python train.py --d_model=512 --d_mlp=2048 --vocab_size=12078 --activation="gelu" --parallel_block=false --optimizer="soap_variant" --grad_clip=2.0 --decay_shape="linear" --final_lr_fraction=0.05 --batch_tokens=[131072, 262144]
Each number is 500 + 25 x the weight over its row's rms, rounded and kept within 0 to 999. Layers, rows and columns count from 0. Numbers have three digits each. The size before them is the row's rms in percent of the matrix's.

# v: layer 2 attention value, 512x512, rms 0.054, rows 229-255, columns 64-127
# o: layer 2 attention output (transposed), 512x512, rms 0.0714, rows 229-255, columns 64-127
# q: layer 2 attention query, 512x512, rms 0.0598, rows 256-275, columns 64-127
# k: layer 2 attention key, 512x512, rms 0.0502, rows 256-274, columns 64-127
v229 136:485520518453492522485499470475503495495517496502508442496484477492483528524477487497507483516513496507481536582487495505476550491476509503501484528503472547513509517464498511492503509551515500
o229 101:500503491510541464509482508505521486512472493493488550490498519511524492510552524543508487487486517529508465477519492459529442485529489501523500501520540480495504471492498469507492524498462489
v230 128:575466575477500500455482452461522503484520502523523434525458517528487557481485485491488472561510498505517526526486496499478519487500497481470503524512507562540501491507473490507484525551512501
o230 104:457531474478517456507485485482487500515508502472512550491491499518520493497508499460537503483512478482460495503536508497505461500480465491500514514487516484438505496530519496516495509504496505
v231 106:464511533491491494527472521506470473510494512469491500453475529464547500473500562504526542508478503556483496505503519523528545502515511502543507490451516503493529484487508517513508511495520507
o231 099:501522468503539547471533485517518549487490514541499486485543498516454481509500481495493466466524495458511540541464486471510473514510487515481484523516503490477468486479488505471459494534497485
v232 111:499550522507525510501482497481545490457475495517469520493516468503492512488503434523452473529494482488489510460493490480479497501502491517458502500481518476522495498505518494499506467503532512
o232 094:508472485498449500499556464524488504493557516509524505502465485482495486496494505486507546513470531512522486488523506536482497477490523488496459504500503501490464512503481506491490516454444507
v233 107:431521473551501485497480517469491492484478500503524538475520484467478494488489506474475525452508530489502510488557504470488497537505500492498457504475541494553497527447509511501514496488517530
o233 099:556518504471508489509528526586484496541513486469471462457514502538503506517519472579499487483494481512543486498459533510464483451492512551492543482510471502473484484546503501529494470518524501
v234 109:483497495525489513518472532511512518498484529474500491480459510528497534507495529530500510542485493491499476460536491494530529517505506510505492541482516491515509540503507512544475514509491526
o234 103:495487526458501497517567475508514487497509504549511496508523470467487521488462447474496500498493500502463518479519497540467531488481490529508500474554482525513494461514496490484510497526500453
v235 124:533497457489502455491489514515494498497469511496499549485566479501474476494501503479474513510507492480505536492461516476507459462494509517507530481542532513443464484504479493517521531503508534
o235 101:517523509522518526490544478525505503512552505510510437494476528465480522478472500512515495475497512475479497504528478552466486522484491535514492520467488491553512496515488550491492534499484516
v236 105:523526478491506499491527459518505475478460509500465555493500464501502447461509456445458522506520474516472521486439507486495463460495520528511503497543506458503508483492492497520521511509478497
o236 091:483512483521476500513496502476466505540595516520509499527480547480533483509521538520547505514511518503560464516554458514501508502481463496496466511449490543498449548518484512486492513494519508
v237 114:541495457508512460479477489497505446533516512478486535495501512489487481480495500457502473501497470515494486476467490515487423503482504485506515503538504480507489453531488488486523524493509505
o237 107:472524520541507497518532500529432566501489479544475496483488513505523498510512535480508509481520540468513520590478507456475518466508496561485548503470493520472497535488438511507504506498496457
v238 121:491515492509511509473504469493509509481493495508505506501496541507489492487480469501462477495492518500508474504514495470511520474529527522478497495504501507476501478508527519508535492488487508
o238 099:479510530496509489507501560540503483539496476487490512493498505456509477500476573487469562512508515500521518501465501492533461558521494460513492510498494503534505510491532486506486480478495514
v239 111:487481501451470470493520480517502495500492514515469512529527509517510497499515481485512486491514497522480497493484478489521487492511519497485491550525477465513551499532457516516505531479461492
o239 083:517527481542532514518511498464474493515536492502524494496454534491514490497483542513509505508493487482494498497540517493472520484481480488520562480496514564494454476490514512476522446517499487
v240 115:541510487482484513489529488506514473492464481518510562506482509482493478484532523509467503516489517462505495490509506494513492516474470504483504515447470471537523460510522455463497494491469479
o240 109:460503504548483481491474548472456526489520532493533494520533506556531511507478485518553507496499458545532520500494486502458505480526504497499456480505537540468484539530509522525540474500528506
v241 114:507497471488507530466504497497482516468483503501566508499517499537496490483480533506459561500528559487527512484548497467499524507530513494552486496471502528511483509509568486497520508488517497
o241 099:509503491509465474515461538523536484506502509467474481541528476481518457528507496508507486504474479509478508458481522520505466511441493507472506500519488498512514464504486525539505488461480515
v242 113:448485518501469524531507525442454516498494455526519496512497498492502519504484498519463488483524512501498511488549525484475505539493482504524468556440489489558496527462541522532506497515504495
o242 096:502527502524546478488465520531539470483519540442482500494534481487506485480507480523485505512493502496532478477478511486484498500468519519461516523542514516458490443542490462501498464493535504
v243 117:438505523500502498510498501522511476502529532449521528488495541499562520484508530490526519492467531561504455477507471505471537506520469485499508510455491513515488462541503478483544470521508498
o243 103:510485489487487475503491515482478526517448473563492541490523469545433474517508471514492465542497502485502520509502518519526520510531538508490462491547500481461544522461504501490479519494463497
v244 134:510517500550503506522524514525520488494476492493481557503490512530515449490526518488497496474474470517499491429497476510507516505545518495546475478497515455485502487522487492510513494477438513
o244 115:489503498459503486478496493454474494509537489541497449501516475485487506520476538500517535511522512505477539562498511508508497518498531496475529514484487533489492507481502538510465491497558485
v245 122:478513543504482513550488544521478505550483551512511454513506505512475515510477556528526503528490488517525503525488528530530492535516481467478521480510507551536497553496492543496429480511484485
o245 101:527500509476487521446486504479472519465479497518470498459483494488491497482484471483510513481500510508447525511513495454484488437460489539507513532491477444506548458510483445506524530505525481
v246 116:459507514502494466478502505513518525512507511499479524489488514524561502537493502512502435494466474499480483476538510516532550475484511505517468462518488500462506471507526476524460521517519516
o246 104:524521542508483544502541476490498459493507492513514488484484503483430499484472512500467531506586553495476520509432462503485507535490462450488542506544513488560496467513468537463488505508496505
v247 123:515488544518470466506499523515486509463517494501528534483487472498526519468492495497539549519511510548464510533517540499490504509523472518522496492467533499529541495486489496498548519498502481
o247 099:500471485478492538508457503478518505521486516486496479530471508509482461516503469502472462469521499459516498461500456513492517487522515487479498529489467497434458506488499483497448501499533544
v248 126:475489470476497506506538505472523508528547484516482507520486520504546481520467465492488476513492408519492525483507462483525523524456465537498478489526502501486504495527492463552495513499507498
o248 099:494487500505497485472497484471509472490462516472512464498496467509441507492500557513496521484468541514524497491465506521496496470543498472484486505507501496478499478507489534490516499527473520
v249 125:509485470510493493472519490484496455481514463490501513519501510512463490464477490486437528501500534499525493512507463455507471527506540510466519493506486519516485528520469508477487486461503512
o249 111:462508482498509513495484509536517526526510522509504489502521525454570496501507509500551479514481486499480510475501557501509519490478505485515462464497513518517500520503557513519564521481486509
v250 119:490500541512471506525470495507527488524475468551496477503485533495488492500525524531491506502474521522510448509498499463502486484512514484487510542491497527495535553485496522485461518518497485
o250 101:511482470472506513501487475493474509482528521464486535492485456520521490526501503489517514484532434513473536508512496490498511518443522494493494474473525498516470469528477487531555481516498519
v251 116:501509457493500559498479488467483462478468487488517525509525507495445528477495530466453520486491536501533497511501490473464492500532484475516507521493518510504472491496505522502532494503538548
o251 094:466509485489502476502560508548485535499547500526513504447489486515549474503532504532518488499496489507522476496482498499501497496481515543474489492481486477472522535484510500467517503500459448
v252 125:490525475511501489476511478515522503465489492519496505483547488498516473485490477503515476460506508482500515476475463477529504477518489548516501504497537466514489507498504524491521451433491496
o252 121:515456475495484475544451542466478518500532485470494530513476514490490485515563513476507559490498456531514493488530518531485470524522540462505473514492441519524493482477532487482477500518456504
v253 105:508526524512501466466545444503517492492515498486506480494483545482526466505508486482556495456517515501445486530482515499496497501477503506490478519490471476520507474499496486471547503492462446
o253 102:519500485530483528525461521453504493510505537511505539534484491496499509508524509494493506524501475510546499489486503505504496461476463515479476500524529503491495534471485484504488484495525533
v254 113:488510462581481499500496524471471492518483500497502551501557496484495490457510475463473522448505491485506496507516565472464447531510499498524479472461483489513480516510468506504553479478498506
o254 091:522499491494504509531528535558499486473495495481508460492478521484477468546466497500501482495500514518485508494486442509495567497495533522476499492549518485488481451480481513457454490512538491
v255 121:496467537443479495523506512490478505501514519490478469480457479572525538494498492497503487528503471493489490539507506497494525522489467500488494518490484539520507521485504468527482516522513479
o255 098:496505456536495472497516467512546501514447511524494514501530511486455472536450490520520495504519508494486508478511528520516495476485466473460507488541488500549498484525495481501534503518501535
q256 055:503500472494501479479496512458525502491523491473446480523487523513553495471520487484483480529490489482488499505520494527475468479476471495517507503499494468552535480480512541523482516495479545
k256 070:530524515477476481516490456510480476505505512537537488539472508509512500523514522492531482508527481505491504512496515482504498451477493512509480460500512495501450513518467456490506482467460487
q257 059:505482496494496498513513511525521519503475509505507518471521518499447489475527525539462520508454527535481510494502520500503465467503492493491529478490502454483516479519483446466504451496518518
k257 073:484474485502540501502515522490501514485485508466501504462529480499477531464479473533458485477493503510508501452516501544466517548485506460491518552474480471462504460501551528511489488507551511
q258 060:530530506524511479486499499493519478507505504448480536497470491459511469476486541512480508486492480514514504513486476523477472441479501484484496501476498498498502505536527504435499497518517486
k258 074:512474505525487471511499522503540480505566482505470525513518497516515488479517488484511520475473511482456503482485507495481494518484512526528494519519510493520569544495497527493508534535515504
q259 049:508475481499500526506485507498500473500469502519547483502518526474459562503495517551490487455526515510519526513481483532507501544520509493475512499479508519493526493552497486493528477520507472
k259 068:474478493533495498488502541502532506482534494486458498491527500512510486490500486484475507480488515494504478512498504492492501522529502506493515517508507516522560506500501550500491519544551497
q260 072:486466505506541536490480481475501481512519528506482534523544498518501528494488499492487533540527510508495498493493472514478471473504551503478498473487499459524492470503529449490502484507513530
k260 080:513496492484489491510476469501519511484486506503527517491473483502519436478511430482488522474475473514487536443514484497477474560466510503537496533515467489444508474498524522525499471506457502
q261 069:455502497498512514497504505515549500517509502500479495524477469471541460499476525507509499490492499450509485500520446478482489555485534499473524514461538481464507509533486513500479525438473493
k261 077:506489531482494502464467508501526496493489468560478513470476527470520485508551511519494558510471487503541455523510498498505540507507500492477539481516480507518524504496502471508531480545506556
q262 077:518534503511482511484508498490509460498513460458505488501465495509539492530515497462486497527556440485493509461507493467494528481523451533481490510506533539519525524475529515534477513509484467
k262 087:517505530504494487474480485525523496514494482573480497505472531514510471524528477470505492519522535527512454535478512487495461497469526531522469485544499509529529490460483479495505469504482476
q263 077:502478475510544494516489504495515505532477540460541477492537505494462516491476455514452480484506513507518541494501509497516514492531492438467489484510512506518520526488431484545536476522496494
k263 088:528480463461479500465539525497501523483496485479524487505496464497488497472522484507497483502526506511499476464525501506498500460515522528499500546539499505488488532517516536515503470509544534
q264 077:501514509551519493513508446480502453495526529493520552497491499451575494507493544524512511468494499481434511493482447485494494489458465556526466507485501541516452518494523518468515483478499484
k264 085:518516544526485498475462494531492500533531482492448522511471545511507489509513513450501515502517499504495493516488483476498517467523470508476498477539507498552493531489494485472481576500519485
q265 059:553507507526483462518525510508485493497432488473495512492519522464446546496481584564492490533490486472505521510496489454524439449485524513499531521513494462509493473534497497497493481495537478
k265 069:472461497505496499494518516495516510496530489476485503477541478482490500483474488515515508453472487510493502476500496533477513544486509463499511557483497504478536508494479571512531504509553543
q266 071:518506517503506484510527468516498481485583531471566537501483505450543538477512516497465507465481507520472475549507485484500520456471508539498466516513494533490479514510524535507540495527497500
k266 082:523487538529486494478491534514541500502557508501442501510508497525515481505503495475518498491501502467456479493460494484496481478494478513527490492525523491527523525501484520498491545531486494
q267 068:511519486540486474489500481520521489451488507480522522490496462520512480519513544518463513489521525495490488515464505472456492501536511484499500507483538507493460525532470480523487537491517481
k267 081:516512455481463490511482478494500459509477520513507525503528513496477495538526509513504528499474510482533485544512521507531519514499501498537530470494480512533504520508500476500477510507530518
q268 067:501514507537492515477501522504499508494536474513453515487490463490527467532487476482493503482481453491492485537520527529500453527472506486512505515517459491497499517533517488474487516430512496
k268 076:533444516502490456547490499500506489470516464465474504540514493545567517489522518495469519484477477479477539497509463514471478502481503526521499523491523501501520486485497556484533519538506479
q269 066:518455525489487483561520486512484540479425501501489472524550502482457502476517504505500523535480462521466533505470512496526499455510491467485519497504505444500546488498469492509534446527527497
k269 073:456539482482514506455518538513499507509490513489515503450514493484470483493483483514486472514518506496511551463483500539493481520514504487491493506492485489489495497537492523529538519477501500
q270 062:510519492476538494501502545518550475546465474459514495467507526508536470493503465531492472512495509456498523535505502507484472469473465471462461504478522519517540459507521482521496503540480498
k270 070:527468511477472501510535517500553528496566505503461515529531481522517527512520484501478518458483524491509501456482492497515493521512543519496498500506521484499581510494511524493530512513505474
q271 063:508509509502485506488479493513511479534489490494508452504492536486465521491514475516486468494514505513496514479462541508532466514480495497462489487502502483469519492499502435470532440549507483
k271 067:487467492509508533475529565534524533495511500480437507468542494486473496483466479508472491486494507508502455461501505477499510519503535511499509520505502485509561483472522547515483498555530517
q272 063:522480543522473470464494514485503507511476510503478460488501513494516526495504594526482535493499542485534503495505471504456488499534512501521552453527518531489502491547543491460516560489493514
k272 071:474448482498458484481523502498532488482493499479466520487536473504506499457516498501489524461484528497510501464490456530517532541528507490499507535464482494481555496491528532474488527532545501
q273 063:550471516490478497494476491499529510452448476557499483482510509499462480462503541522487480513515513503529509531524500541508474544510526516535484495477530511463542488565467458480518473517496516
k273 073:480502496527508512494532510492507487545456515465478520514525496480514512494520501551449503469500505516546500464488499505527486553556525524476532481494507487512511456524530502567484501507516551
q274 056:481506479533491476523531474508492490501530520521473556502466487514566488523498474429483506470488475541460516473512524475481497460468480511532503482479544492491512502478497518502494476475501479
k274 065:534539512498521503498466466515471484521489506514553458532454514495498494535506501507502478550540503537512499536487524487493498458479498533516478453510482497495407507487483445477487492480463472
q275 053:486501511525504502487456511504512499496504477496455479534506500526541467489509488489517502530520496447502485490529494515486496525485495490521487550496482495522484496480512528509475524471475527